Weights of a small GPT-style language model, trained from scratch on English Wikipedia.
Size: 13 layers, 3.29M parameters.
Each number is 128 + 32 x the weight over its row's rms, rounded and kept within 0 to 255. Layers, rows and columns count from 0. Numbers have three digits each. The size before them is the row's rms in percent of the matrix's.

# layer 9 MLP gate, 320x128, rms 0.109, rows 141-177, columns 0-127
099:164081161149175148151114152073111126113137116175073095166110078126086219120106107093158083174169138137123152098142193108155185130111099137137134167131134077095151168139123175164107102175100105119147166115190164159140120124170157093118145130119086120129206160128130133165100122153197163122165121101200121143103112107089126144095081143153135135154172074093138104105111129095115050104129
101:134121084183119145115101110127145129145096185155140089153107124130166097101153134120129148103195141097148103142115066137115061098092053191200171143111157142109137154103136155183202109121093103121108108130158161110089192089137139098204163132159158128095099164138135156176126128176114094120137148148138150127106161125074112087113122153192142128110137172157127101056159121121174109138204
099:116157144178136114106131103135052116142125179138131120147099149063129148107177156181164189158156143115093133094118134097171127179148111116129175119118162166131113110073091090084137150142027128162165139103130135173096116106189147125176192168038176136105121110131092135125071083125130097173161096144142128138182106147116172105118159149125124154164171136067097137106135111093108132146174
099:084103197145130147126100161192121137150139097158140180152158107138140164118172164124111061173190133159096074100153142151088125181143149155134129114170155117194147086095144152120137122141142091092110113151097128057064108185148128124136088057113181145101164174116107129127166114141072091094100147125118114162119122177188143162065145135102091131201128103096179149126137122143165139153125
085:146148096152166118086144131172096108116077072156112145180165127153169177102158190090146074113101111132066139113111129099133113198115100161107180054117075101101162134176142140067137168127136086102166168110176124150172097134102143096175099134128103104097085089142142092106153123137139176149160094090115142170164182161106153107115110145091056160098141148148104089088146170115123160085111
090:132148097120199168130107147107100082113191086128175087128156172189103073133119164109111107122070134170146113108181153147149109080113156149097088106079171096156118117147140171109149109124121132065130113106135083137168142166108137095079105168080165145146151151100075122103155110137134132089107146198147147108121116086146147106110099128126064140080145062193107070114131169087073121137067
099:157088114161129138076117130180074074128122153127092136123076139083157098102137123169144121165089136098159118118060141151120098180105094116109084109149129147156144087109190097135087123190164088167144136171149151094126117093101117173107184189136078122146210114164158163171162081163153153113096066099080096133103139206128163094103107158123121136153087135084099138118098097110121095114150
095:097144091122077159141140132064121167107088118147070151159118102182161150104115173160082084148118121109173071128086103124117097097108086178153154137144153150105153045173165159087171212174084125132133163127144108140115142078126121132077141088115137138129170071119036184152105109165155110095105143140090109137142119114077117165108121129107128193132113114084158157137131129126160071113151
107:183090094145143132132116170138128084135082117134133128146131115132143131088182178130129084109123129080129202128041083173058102113185094115076148167118092093120145107150177143147177127151110094114095171084121123145128098096170167111142089139122152098158178161098155144111118087097138101158158094160172121149115134081154153169065121131055126164070124103176146117171132076073138149159122
094:138059081135134144115119150199154144135160154148171162103129069098194117104118139171139165078173110110172116073119106129081149109141159174109109131088096144123124134108134172180132162110092128155093118092145232155122185136128181122181136133169128156125106103161110190158201153097138113137109104107161111152118136173107113150054110116094112156120146152174173162143155096103112092177154
100:143128169125161164218124176110172163103120153081104134130126162141130156082142152144120155057125128133100130124116155093154130161152089111144149105090115066155154104139147138179128220167107085187153095147098138106130157124092102082162090094117149101132123080217081148121084181115084159138153173180130167137150087114095116111155104140153127110198142170110143157113153154102102084171124
103:147113179132118111169109122082129115163110128162094119126161086150087066100150146105133111140108171116075125148087074136142124116181134164124130024052126111158138125106133162129150087106119123139129122164127122134112145101069137107167135139150119172114132109118112125121161150210112116144119120145101097110126148125088084161156099169130188128176116156200042190135165050157184079166104
091:121108145134135095118066159104184128113114169109136154150127120100127071126144143149143092061116094100060106087111150069128120189115206127103152073133106124095183110116149133125116122167160128126104176175099130137156132178096104126094135187146121160109139182141147088129127182129147113141077093074101089130131138150091113089127071137077179108087169194094033138110081106106135126125099
096:069135113098088128102159103117112098153060094192096122177109114116088129101166132162115173120089144125135095166145120074099100169099078126097160106137142097070203137065127104119138096133148078090132123152112078143101133074125154099131124147163097089062115158128178102182132092095143123129102105149135090155160150102097102142093120093116136136093217112101150091066147144103098093193163
101:097081138124110215150165149173071174171081122129117129133116135126117121094072124157167119166159159137129155224124180094117093175158096111099136152080156055113128135114106107126169181181127154102143142124113117139063136138126110196125127165124138113175172156128150121097124121094169182104184135133135134102091121148131097167147104105159142127100198068106116136185104119166106106164077
097:200096135109086140164119121166180154166072076154117074146133136136061108092131152104125131126069122153148095111104117093169137165141105094117129155082109113141130137133184057141130138123096140111198187106153187123093132111156129152160087119103122100117114120153133108198118125121149178148083097113163153134107140240149147111095112118121131069107081117098104066068110158145091172143138
096:067084106091116135133116110156130112125183135133125117143163099122138095134154142136119149157125138151162081134132129072087150045101187153136114104168157115137137056143107174135132144144147101114188137128125127133090099190146072131160163121097085145085147197113117194148145106155158078121086167101141176230112125143128109138102162143154046207127073116114108078133155162127133119103137
094:157103189179155180104129115063151097072152159071138198139110135112145134110114139123119096145130171101122128123129120118158130098129172145144113150079128140067150156114115105189088100206148125100144122129148091084164154151163140127131173136184068143073109082112094142107117058187151128162081086131138077119138148142148124112145172147175177151133124121068115139057109134153179172096168
098:118226101129069107151139108137101088180142162141128119121151115142100137133129103127105158091173133162105112136115148177150151111148112117141117108166136125156110107092160120121213171130139166161123120128075131159138107135170073154183150152095140136169195162179164124112096158135168077132171133170156184248145147167162165111119191125085124146152138123158180163095132136154111159165156
104:168123096112147155054152133117140144206095159114149161107126091124107094100204071094172126135152111100135150047152135099173156192113155103139141109077059087153192103090151072083178142114148059137161120112157093114158171170093144144127132130160123105120120114167173185136099091154123143121036133120140136142106112162095133146141146087156095127132164147129096081162133121114134137110114
099:138094100191089125068090148172156100137120060107094073135134153192109139107153120171119093135131159131127175120136117166097086121089105127119091115098123152153082105178108125085183160112100093129148112127081189071101130107202102142175145185159208087100114136124144180165115188120115062112130119120116142120137092132108156128099110159127136085131149064069135131104146150091163135161167
105:089134131111167128137148152120087119137086135146127157090151124125128129096162194180096115123103165106154155124152161130116115167129170091095101103131089120196171163088122087140103185150137063123141163107168138192124136212125145141162156036129082097086158069113187154200081104120103141133101108131133112180109202113105148098138090134123140113133111060091187143094108119135103131126105
096:130122121125117119118105118108121024127100143153064130132152101141159086141070116112138147051104147072150122139118123111096134093162141153172142203102130126145173141135109095133127122132146102146104183091056134107180154100146058156131094085192125110157154110085125092104124201183133119133121105158095129180125198121138111130131136080147106116130134146163131096173183116194127189079104
092:144116097103109180120203124117144072142123144096100101166092113164126110104106169130130144142132130094102144122157113154142087166136122183129119147123215191100176110128126105235164102152093149090149094119089149137132108091091136103164146186138113077118154147141154134181123074159151081112097147163181149113162086115091120165130108075111128146089122125173138141055119117131052162162175
107:185102149119161150164130133159149128149076123145106168125119102140160109104111108182105135183082087099133162125155117154142072149095110148094200083107077106214064140094126123093089170152113131160096117163131147069110140166157122095149095145112185100106156053122162161121133128176104115153128117086144040165176153092119132142183112132116144139130100139122111154123098140113164071155052
103:171108118108109132137150129091116094109092094134130144160124092147112186096171123102081181184125146066099115102083119120192084116153148149140166119094089123152129147121104164137174160154101138162116170112075120103076125166140108057186087068150121042155121109131114178138141111124078100034154097118150096088070155133117124110115133110109117119110167127145148123132068143104055073132113
098:135102169134156143052094131084153121043093101145141096102100179117138105105139138153106086085105127108150192104075066114113143100110100133126208150159138061100223143123183138159158159111168093172179138146097103083118160121145132113125129108130111120129143147138110167121127131172118155093091141166194131135184081118137121143172184134160156087155123180134170115155128105131087163161113
093:163148136154086138182070124083126130149118104180118160171151137130169159113092117083111123107123170095061125116157185167124172079137061170089181136103123122117101078140188094142129105162115114136132191081103111141127125145154103096136146127135169214158136175099104101125131132154133075153129132106158148134134103150046087132147125075128139181142220095097113081118119118144091142110175
096:190145095149140134116148101114126137173086079178095118130090123161158113112186108087075163053161132134113106121143186110136103126178091158155150127103097134108118127080164130167153066147167074201098163139122155080142091073123122124119144137146138184119156126135111170140136124151167126131171100172177104136087149091088149165118147113127157147122087126156054060137054116177124139091178
100:160121134101181099141128108175100125091089140178141167130154088088105148113148163182197115167092149045100125126165133135122071155149136093114113096143132084084183108112119118124198194114158160140130217178169160157089137082108127098101175164153123165140141148146129165101074086160092125109136158151157100191087157124119085150128148121122119087200148129172128122141135115086135102131157
096:144160117170126157148099129103122131129162112091111189112112094110117154103136107133060152149125108079126112146126180140165096117100162120146176186123093107179140162134106075194118126134136153174104121174090139172157170113117176116113149131184128125182137098131110132191097093171162117126090101101101092181226143139133085159216119145171125111108077132071140057145123090148151104097152
103:202157101165141153100186190104103103158133167129139091134134176125159097123059125163140168125095090133071119153085171136122105183139180102110151090170133138166118153122121102119067178167101116124128171146103083091114092161078115174152095158127060136112137133137149174113149085118150141121143121163161077217138091156181096149072147117116137109133142103114123082175158161133108137164079
100:143151152123143167139070104087147095153157137130110161137124114107190102104069156086162075114146062100130128128124141064130077104120144207073138106136140109134102116118112070119153190134138170176051147083098144121150123158129109096179140061135154129171123097065143107128171104189119136194035125141117142105159157149141081160106088119160119077134117128137142136090154112090104149128131
093:129092169073151126136094151091130136057221161132098133096176071098153119137120121089177161129084133119113105115135157179136138140110074133068132125090147140094111094103151120098115121101148147119128151083090147128104125107075110138101141160117080174171085182109126071113103082102122069135159108208108139092084124134096119083139126076136151129099115082083129140167097040105080095129137
104:077119138148140135143089080112154121202145156174102106181136098083150118090151108148130167115133114107132161101134102114130154110116090218105165120086074139198161154149092077156098155122118164137140101136125149117096098140134128096178097100076140098087129113131075186160066151155140108106179094095119107145082109122069107074135066122197199163082149149118169134124134165117128091133103
098:181124148198111134081098100162136153086092157112176061121124129129132136100119121159187105106144151117179100170107089147063146155123121206089106053090069120145146101112168115155142165150116132117127100114128088184137138129142164129055144122098150118112104157062151186116167121120183121097135166101075094186121133061113117092121085115111127131091124085142183169167130152116152145159122
098:131029131162115155136101129118117128178109111147143138170085103165149121115108125171157086112090116129119109158147107177119119136143201185118174110118128108182100125163150168095123218127132072147154198145141101119132125138086192101152150055088128165158113186053089087113099116139145129104166146155109171118173118083196103126142148111098067113137111138160128134101160091131112116163114
# layer 9 MLP up, 320x128, rms 0.107, rows 141-176, columns 0-127
091:166224078139156134126156135140148201154113155149114092149079083134140151146145150118072080107086145110106129108160154137143112199078101099107156098176092141108114126159194150111102068149139107134130161170095119107129104131123169178087103137103093129088146089124183112144162117094150096091089127102149133141183117122083131140062126192142104133134122113137103055111136080175085147182082
097:098158127109115169164122154178078145134149108148119151187137112143139114143170105158090116115081133137176136096145124185132182140180134190102124101158103096162134096107131133127090099093128115142072128126120105179174148240142123152131208131134130115112140156101146153185136060133151062143104079090165153108156123177114125175169201191162171121162103156126085164151123138119141136108147
097:129124180145144110181157178141138144155105165089156127074149085141116134126125107168061095147120106176100067200108177192111144079090121132122131100156135173152131088190102110058142121149128089167061180132137155163146137091104134078120099175147177132085107122148132165103147156192088099089115089175134120099159132107146137130165133119138103161132177103164148105078167194102129138099115
093:123086179114111143105159200134081141113115086147080182141123124183115163119156141129086136180145180131166082051136168073132166121142162147138103105170162124182141069129136151136096087104151102170128147169104115092062108120136096107198125097094163156073118141119107131120148049144097107127115137082091109131092185126180092111124079143152192137122123124126099151086082113171119137157106
100:091110113133173133097057090110068155081127098163151191161170094164074145138157116110067120165133178145152136108173181127138143135137132079197127122159131091120146112126129082054150142073120080209159142095113145097137088145079095177141092130126119143154102103131143135132163090070075109136176121092079124119078160138112113165078153120122093140137177085119114112139115131130145193107133
090:110137107116139063181128078056153138072133193157132114129140122179113118119108140124159183163183160178163098134169098131179142116162137110115154144118174092099150167095080095097159135173097111128157152166172127155050127154130111194112095156161112178080123150186187141112063119123168132154156176144143133116133064162073155062131143151155125147140141131116132098119149105107083139105120
105:146106179194131144100095094112077093118127104117137116158104135131138080133102104137131161140185108139146145171117128179141113125121084087138114140203146098085146199134129140120156077179126112130098071160078096118062175113158144130124186182177111182133159096121180145070080168116149182157182084089102115101142102164171165103173139124109128158113141150151087142087128098128102077081155
105:083075104143174123067179161126121068137089174065168139087120113130073119133112170074160138094153063151078146123096104119148085148113124113159101083177100052133142146066115099149144097118099122054128119115093188086133147118146171118120139127082124094097086122124118150140167123134157108110148065071110083145118091169164164142133095125100165124151173132179156131123112125062098118137145
104:110119136156160153129162056145143102141179137163115125140143135130073104129111139109158146077152151097075063130132088132159154169103120189097166128070100143164135160042130083114158111146141117138119189174100171137095162075140124114071190135068104119126131077125060116125135120092116068143168147086101105128155118127123117119126140142132079108152144103062166066130160115195122095182118
102:085129042138176120144106134108115094142080124136094131111152151107127087121131152142158131141117121153132143140165165133158153138164091135125148128166195086110133098120086143113101163147100189164092118117124136128127096151150127126122154095080186140137179180163165164127164215090180073080107109110173075179111117158041141093165161181128152147186164168137137181133124135119195144137164
099:077112104096093120098105095081187135108106121100036127133169138103117123133132167054130137163110127128139109117115173097122149099134154141070133154091105126095108163100089086144127119127133097232188130103145105162115113101150149178149120152162141142166112112191108127121154127138157197100211061142162125124091145108139117100056106114101115070142196092163115113147122080097150142135126
096:171130114104119096125180131116131122097132099139178099144115163147096086123202094149145118158124157142179096121086161145115147115117050091122156135109179155150113156171194063135102086130146149048137148106135102109159206103091148092136109121197151080090133165151095129159180156132143164141100101145160096120145129125116092093119175137134153184160096167147153088125224090101111119153101
100:183146122154149123179162133105182140163097090179070140144101157145139128096143161146055061129116128092136182118071141136117140137146103204122171120128115130132141104130098117135182112114093106104081099157118151097106177172163153113158120115177143146114122076082081103090145132150182089076115076192083121132139166095179132092134169127191134126108061073109197108140115112140108129133142
108:104124136178101111141093097094154099202084135156142088099139147153119135133106138069173089090083062160134118084060167162115151134115193145083158091065081102163119191174052160151161131101069135138132118104111165165125105123127132036142163107171134170151158134144109125160120157144169163083134141103076160175117129116146150118132109151136096162121128161139120174101119112149125120111185
091:145096098135078067186119113073107086137080141163108139135108126118144090135123157066127120143138096126112132067106100150163111115092125101121121152124133178160071110104110138109139130129122133123125117087138129089120152199113118149087064187180108120171168128176130103114128043121152029153183124104125169139100146182101106101168088075160113073107135146102132114157137095111134096046169
099:093202109138093145152161065162183081163152173122163120115122129123210120134134189140119158128101127156138101069088099136145183097099143157123155142139115193102099199151125138118162099108148147153039050078137084140092129126138125184082133178102139157112105065156119136172131120175129113128128126134121096141086175155108104139126169094117109100122179183137157121104134122122161169128167
091:144055131117107156168159154157101117138135114143085140133194110186197105119136127097106096144117117076108117161121148075051162133176156141084118153102127134146189086082109124157093106119156111030069175159099136123085087140150202140136132178128189153126136114110127132165099151105142110121158160161092146117107149101116123122093201076070142124186134161156139099118141113127129168107107
094:149099167068150105092111077099124075108180106124091068161108136128157105158176128129158142155094142150116105111119183190086153082163172112151135095082078158113121163101135078128155127142164154081140125143143132082122088143148147119119098164162115178087099092159140133117103155081077067112176140079183074170135083094097139129122120077056104155098124124149141175170120097108156187133145
089:118144102110152117110105104180080130102112093128171044150092104162097151140078116138167094182135152130135118204147064117124127132125093127092127095038116120152125056108085126104089094104117111082070180105142113090158151106118128086107088101186154088121128069109077128077118077172130160132144126146091107084098157151138120142165074130173123116140083163102112090138098143112177115088131
098:138111103170143099117076052119132146089095149162111139079116102139065067143122184168114137126128142134106142126124111102148113100142093170159108145134147142116142143146140138155134063106179162196081146179123131101171188105071217135100126139124086105134097186100186186129099153144133123114101072109133160154152112092167151157163165125116100187122091140208138115113129093121096188160120
104:059072153112111130077130133197145114172159088170162094086133151130104164111160109096104099122109157135134136127181152129095161118123145125137119153146094077158136103137124117112113167102047122120138161154129169081138182175138115105154127161107174119089105149145128179142115139134151123193139148110078098059027105155102152141080075128168129132142138176091106089109101131060173130082178
104:197131109167166137150167049163108108200124203144089094147134139089103154127155137143208163124117061136132129166117113111133132094096182122108117130065092145106137132075110098106095108123097102043141094157128149116172131124126111104114109119089094108172104116119089079114168147142100112117149070118110121101100109124184041148090110115097065094117171176118146115153144143160111117146103
091:154127168131139103171155084099101107127156135106110128117143102090095031142084122135095173142156156150110133126130094076095097092128103165180116139135157041134126151184068148077109166093103165143156196151137126167152192093105126133159064113095116101187092168144100140086153166164175128108111156135177160121161114110112090137104156111125095199109132175110176120168172127141129149094131
096:151128112118099124118131135093155089193158106140167115171103152138146122144173149156115179138106161059105154076112145145156203119108079175125103132139132145101141143039132163118199100108135140154144114137055131180115074157158088115162092095143067166133124106199112108147123126086092157133121171141166154091107151121075084095148120155168175147194093121101127102124137132134106164172066
111:098086132087108132106172175183162156171109104112093113084153113136087098124169091172082103076161162077151120181160088170137148162098132095156101131179116172137093104117096120139076172103137127128150100150120127144128147095143111159079195176199100136142132098177088147180115099064160075132083156156115099149157138146143099161118122107203107129112080119134123178189132153155151158155153
112:076171147147134195081145107121181153195121141097067175108115151179189067121110119136059102108134151142164201142112102122120174089131114101083126125099195140133112118105099152092103174104128138132118096087106182139154140102077163072127101153133113097170122141161145101160166127139123142114135146126072036166115118125104109158168165122127193122111152138148129151131159155141193144084150
105:119079115060145094211124105131195167086129104108165118124133130149120081124125104136172083120106106133127113138157110157111154123079159181184093106131121077161145109100128171169111131141110156111111139088132147144114099184065163111115136127178133144138179120137089153116101144095113163166139072102128091109081101121098122154184099045172188125121121098140174126149142092073187069076093
091:105106113063184127165138116170106171107149139127164145163138156141112152130150173114105128131120100137126103144121097128145155141082108118076172163152080130148127072122124173136084150154132068146056168105165118160140125154121136105143149129170126141058186116144155150081074146123168108169118111082142146138119149147115158173067101181130042196219121146119136139084185126075185124129104
103:128077110160139154130154110092142147171158161172148103122126158114108129129089111199152166092060080088104138097144134045160086121117105173103181111091103118132174129117115172111134169107096156153153119112142152174061147121117087103105123082102114124130132158166182115129152156058181121092164077129165095113148122135124072103103066098119162129060180133112174092164176163119089128162111
096:185168127157080102138120173110102135102137117108087151085121188121124074119112116109156179161153110154185105136161090124104108078112151180131158122181112162116112104096123120175162125127145082128127155085132072154046109146121197119091071124123121091197131139138151130134127136139188112143095132080087152111102150199169130128135131195124163130129064139121171141188151123098115082189178
107:106105145133129166171150107142121143085103151135087106155150204154088131139137202179105140161127134169142121149152092108151156077132178109117091097134158134082160102149131119075054123159134197157148125172165136064137108194127147101115079058121135154109117087112117112123153146119110166143076166153110146127134150064153084118119064107126112103151152143151089069091181140090121109206096
096:141139098170120130141181138085093107105140132062114118154140092099107116117101129066160140088110108155146124125141155080117092142112107045163118148140138076126106129184114188104067140160078145146169154141155100107152151175133170146088175123119092114116094156200129085136110142108133112138102126040132127132122121146125107175101144109127114073082168088048121090179229123122119124162163
110:100139173217139140132125058133115104115094095165112138146116187115109108117103143098076069144122118112135108143173058155163177121118158174148135156087183159141133140089087117141122134121128139148145130088107138174108130092114104112126077164147090060133153116129149120087141179204124116135121090101173113154114150125121136098183182198141155127085150050157165082101121179145113202128115
089:143156119106186172069110191181092117141158185175115097144114134103146115146123123084102174112121145111097135075088081096137129140183236137126137160073063084124139110070091129154147138169164104106152165146122107080087123179141108116168157151166096127111147111192130137100161111078160141120082146124070143149151159109126144125162162144118115123135113191143139119140073122105180104071130
100:037089174170070129113120133114157181085089156084083093137122124166185107139111112098095143147162091125163120155137082108162082153064144104171083169140096179115097131073122117108130119140097092077125108156055160145181127129148181130130135119152133121157113149106109083165101190110063105107094140086102150155158148153117089069127169178111117121145138090156110093095165126132117159145166
103:128151134121095125079074131126105109160085163141154140101162142155108157131178064093162153135119105144084143103077172114159127095113108144121079143126077166162121102133146149097161167112126134212127158121112115112115130150095249067131176074079158124126118131160133088147121145174147143160116111098103087117109107077149150213164111144157144154153142168160072189158144174173135142120110
# layer 9 MLP down (transposed), 320x128, rms 0.105, rows 141-176, columns 0-127
096:143081158087156176146090136116120134062144071133082166148119061121139120191129103070115106101134152106141161165112066189101163099163148131089116169111129149112114167170153098181083103150127173120129117107154140147100160091149117112110142122120126103080103159096149109094088184159037192139111162146169122116148102046139122129162134115115150103163159116105132155140085192186161146098139
099:150127095095153148153154077142131055069113160153180125127139116157131117090089170153120067133153121125145173118173121140121185124153138102112160120139086164160101084128171159134114108180123163119089125069075146155095184124160082107112130158164113104083068094134107104155187163165061135160125129129138151142118193095149080154133117125164128068131107074144070123192157185143096112122080
097:106143122118165107148120145136191101142156137131134148110107092102178097074084103112139108114114162037164146127099104101098150137109136124137082169183194112080071120132166088159099125128119161137130141106130188130134169062159076192108116118095076143100128175207095143149146156150049054121140160182104163142124123099085148155145101154111152090104164157114183165132121114119091122141123
071:166170133080099085152116099071145110116113176087104085113096140100146107234159118131137179050111125095132140154107125144170131100096106166093124142084124100159158172123119090113094184072128152078180109107114119202203148133117134140105114191170077125151106087153142154137123122123145140125171116118140125136148101141045097138156149149154078185109137133131139118124145103080073106115161
104:161189112137138151129057082094065101142152111144167082181118118099145112102149124123156180110191143116154087099156177130049179147136146136173051140119206132143190122090166133168123110125121149178078125125210128111129106103134114151118168151139159173159150168128158144099087093138149121080152178099113120081155099096158159096147183113131120126118123118091098118183142127144122091152115
092:132122128215143172150086111154112138125115116132151119170091107069176098124138157191155121134071084155138121105119148135105085055105112139107135118137083130131155080083093171158123126124173194140088129169117184132160122121174081151106105106094090080079133125095126172106183083187146159122081170097131116099183161153169144161157112129151156114133084164077174135167087158148140118128074
103:128113150085054167105090107082143093076073127134109115130102155116085092255124102071100085112127140134157112108128144154121110105177132139116098144127117092149167170114138135141170164067162160146118089160111114153128086160083157151119147189172140157096108117110116050159095189110177096143113168131112142126173100129124165145095119135157150133100137127142161098080125156099087149138143
112:113116117131156147122117157187132220101159083105112145138120014128140150107153120075163118154152070141141188121114098100132093154184099180131138096102095125131056144191129192146119198090151157111134120153177089134179190124133141110128146106131127143077118157102149165147114136150114158193099153118120094138107130123110097070148103127160143117097154156130182093150139121106130111103197
094:127119156143168149136147158112144145123107139109127131119159152107171114046108125134175101095174128061111162102128117104101098115112150154087080088054060145116077142082155100210094109216073083104182121127102110194147094128146149130092109122174153159135180117138132128132105143134157103043131173134126105140157176088130151166132072121107101120171127068132134105169125142103102097139133
102:122114122175115164162090086104127117132141158100115126156083130134085144155069131106083213164142149091108100150165132140137097164164127124115132145157060123121081123151093145119089170059179122152151148132108137146197183108089087112094072173139102112141107083153142089169101130091126123142196143131104099110087109137159131071101213198121167155077085128138087129185134151122124121148154
108:153121178105078167095133110164139205150149106153076158110132113091168189167122145162120154109185130143171135083142127137107152128104162128119168155113164110098168147108124167053108099142154111185166151072118143190117144153141168186083121107137027145088121104080120154129175146173145118129121111099112121158132144093108096102136145103206185186126111152155141123160129098162102138134183
098:157109091120055082192072146115139094123106195175162110110121142178139108129108075111108198109135172128091166077143110125102144117133159167102066086127115055218146124132085165127177104109196104151154127117156121084178118154099133090120116177121152177144142086149163106161120164143125132078191148140136138105136119078152169134164138131107091119092113094153125134127124085167127092101127
105:131110089116135113098096116088145191084183133114175131138123153107186096111074099105097123099121094065103112085095169107127140145152124138081111051155096115178154097102141168119086187114138159080156106128123088096140106148127141116165171087122095183163118146094142135126137188134119172163085113082159160175149112134077149185057057082116109100091127162081150113146132137157085143146090
106:130105087171139062140125109155115131158078107154116189052170179150144155086028128135076104146115107126148155134103084128127149119114148097144140109110097147119097099093075187123117185096115111126135125042182105111125107155180163095140168166139115127121108206126082118170092126152087160127102118081100133133103184099121086101141155079122148141123084151078119127105096139194111136138132
098:171178185122160125125157121140145128109115092097149120125111113147110177115120110104099152129123171201183175162148054135093117153129165113093121156199086127134107150122126089143155110127163073117190130113117155072155129184077161133101172034123090153133157188131158172107146092140092091117161159190134112128129094148130169128124115095099160107114117101104093090121056101153103118053118
102:078135141132091128149094124058165148074165135119110121104104106206165145099115086125190113128107126088149130123206116096088180146141092126182191136166166122162146137189171110138129167103115147147119144151102137107158130092113163188132178202085127138128089138129099141099114146206087138121127059195173132147141093136132132105123128093160082184131078114107127127097131174140143128096162
084:133203131093144075092112097143132057147114126113130141125115168090133103156151120156114214129167121129145128056136124151140166181097150093140116136161091087173105126161160135091140136059132170160130141128140148106224102087112177151138122091107116135100102133061132145146098118134165143124082136158117105059106134194073116071143164158120147183052140132092137084117108135110102121143086
098:113201133165120184128116148113105166105066097117140103089185145133173157118082147122138124162114119170075082113120063098113061113164123123144187064137166134138122111152068094109143145093085169181123087162122098115104158092082093105047131098085168101122107151090145094121103170130177162148153137161060111164118168136173147109163173142095108105080127127126137103144121099156137139083117
082:166148136141118093088118123117162138133111195085103153172155159104104167057155142157080160090144091184145124144115159098132120126134172078140123157186092165130178133153147102144193178106142172185170124098101153184139073149167107183144133120139138141127149162102161170074136181113145073173168144151124135193147110166089142168106166139074139147145106124124108133119115115161064160194130
102:114137068162132132131104134138129124115128128098157162129162087136181081042116158119103157120058138097170149176154104068147034138136083095152081137121192100111118132105153119094110075155075107120073084126095103152133137129096085093146153118130141096141086190142152094091167098092101071066152150074117118126121111094104115085129131073130122121154133132049079127111104126126163163142127
092:167118164065143146132135082075124136183173181122092121138146088097106100242084119114205151103118109116129103157124104084144134125151139119126148080130122141126138112118123119159143077192135149171165137132120156189160118116118171119091124090112002117160181125150120089085129092124109132119112105088194154133143141103165140130163151112144148114186129134139152177162096126091103118143085
108:076129066122162080149178086120152128126128159154121127163169172141138135156169111120169131072163121130148163126092122156112137072144155151092147112108131191089123087128127161108143190076167170073114115125138089142082168140134219081172118080152191094084122080185129151082163142100175147110146078115116117085138124110157107132121169127202169130080098093151144141094119146106117093133103
083:162102094110152102196118131155128142116087127157174110140152116117113060231120087111175137109086151204113112110166151062093161162085129104103134075175084148156110163088174179133132093080144213159089111170129136097155155153156173112100080114137114096143132134096117146134148074111172111126123141119151121109173151150145111113124083152110155130115195080098099126151121155120093098158101
100:075143165175080124170091085155109150078169089075108164118157162143153159204069114154144079169077127152104068112150093109130125083138143121145124142134152126137169135065147160130140152140162130124076154082171126145162130089137113114140113130092112146084092114057168062160111170161071109151096122157123125158109132114114157108119097061110160150194100160120120117121108124073142170071091
112:134120092135125202126164157185126182118104179119169168110156150100124167066138156164116115163110180100158114177149122155122123161123161106164064088124147169174129091094186172157158124077120147140136146160168140153162139120111138100067125160119154177086129143164076158118099086183125116082165113092118092084149143135174088109136154143138070125140100114147133079064092173121158107189088
114:099116149167135076186126135095145106163135110148131174102112162062123184128105117113146155154145092167107163139148238183099112134114076157123175122107123136103132089109090129118157156183124167085182154131095061152102117111098137049152197119124126077127133140142133090183077090132103084109104160121132074138086137102126110130141174110182150148140080155081132148151168153128173110114149
108:116121132130150115114094113192114188171076168181107097139096091080077108147151130161093090098121134105110123066151092140132163154143170156127104118131143080116154124178109133180130149165085198097086094149152108158127165110116160138123174171146142151129066095176129176124105129166109150102136148113118058102171150104136089187099136181155191150124202151085135139165144062095157103144140
090:146161137184174175079119174115127142115099147064122131180116122084135083066113089140150165114155110088143102114146133161058108124139163113125189124103150132129180073131177057106150098157167152093165155089098148144127098100124096148096116133134088117147076201101159138090111106151082138093138083151111148170189152124173097172136142152155143100072071145099157146179099135123134150093173
104:137116136118147101096084138101088130192107069118074108096176107117160088114130166073063103116172155119112099121148132115175170149169109136112108163122119126111125141116138109134119125085135087118143148132088130108084139053146129154185089156153086183147123110170110155212125114135084150148116115093126122154066199115114145126108108105116100097151039177185067109126123108139148164044146
096:117099137133064111206117093127150081175152148132128158115135145130105103152125115129109096067085123152078137194096151145127146143046177102081127120096123160126093116099108215137142143078074138117158120154194154167102114148119164171126169111119102146158183067066103091136100115140076102122169133143171084106082099129112148106138085142133148132203073163139156132152113118086111137161112
108:119096090136150112128154130193140072123157133136135074039171158194086122156146088218177099140148138188102112112111116129124107163128135104129037109125147166132170123142120197058100175103102110116103134120152117089152069149161171093137169115107171141148164102134070135167143170112105140111100099175173114132122100136118159123099109074094118106099130129153144150168141123128155075131087
097:136113233140113147161118063059142106169120132178101133131124147114143179171070128137110088109097143162156123085137095134103199102112115122034128135125098117159158111156098113171159130128087113136036182124072169136101123117081092168046109129106123147147122118091141131113158098164165171119149130173073141153143148132128088183121102148126131102139086127118108145147162110135073118138111
109:141128161068186122126113088118107137157108138163129111072178109111105103204140121114138159092164123076127116131105101052139122116163092072122139167097172162035116154165139134108059121166101103132110101134125142060176153112140156157157139151076161079112150118144100090101114173100095205132080130109122101081110138174124169172149062130177110133117119144164179123131148150101136109097103
091:128132157084164128087131114081117111099127112118123136140145103119128165029106191176102154124145196091134132135154125067147052060161173105167129123162102143155111153097120180122123110052123135162120125125143172153098168134134104046152148158152145128152128134086128132065190157090154168131134150095126147119144155095151222156126149164166090131102135085120154129142109141121167075163131
102:142118081108141110147182128114142113082168141117084098113070095107180130178140134140059172127074169109171146112122148093063081124131078065164141099144126138109155138071075133116176087125154146128120157097131103096134178105081154145104059107124120137132121182088130112203149108128104088132125093193137098160176105092158133030113143142101124109125131156100125132089140139122127192130085
109:109138161088119194092106141113112126138142079118142148128155171138112104218141112125141110135119123126098175140113129141110077110141149139202071197095165161125131129106159125082071101159160131159139108119141171094118120141126048121163119134173132174083157078101140177155113122175101132204142140081177122077086145215141139040128122097106141162124101153131136159098110138169105103101117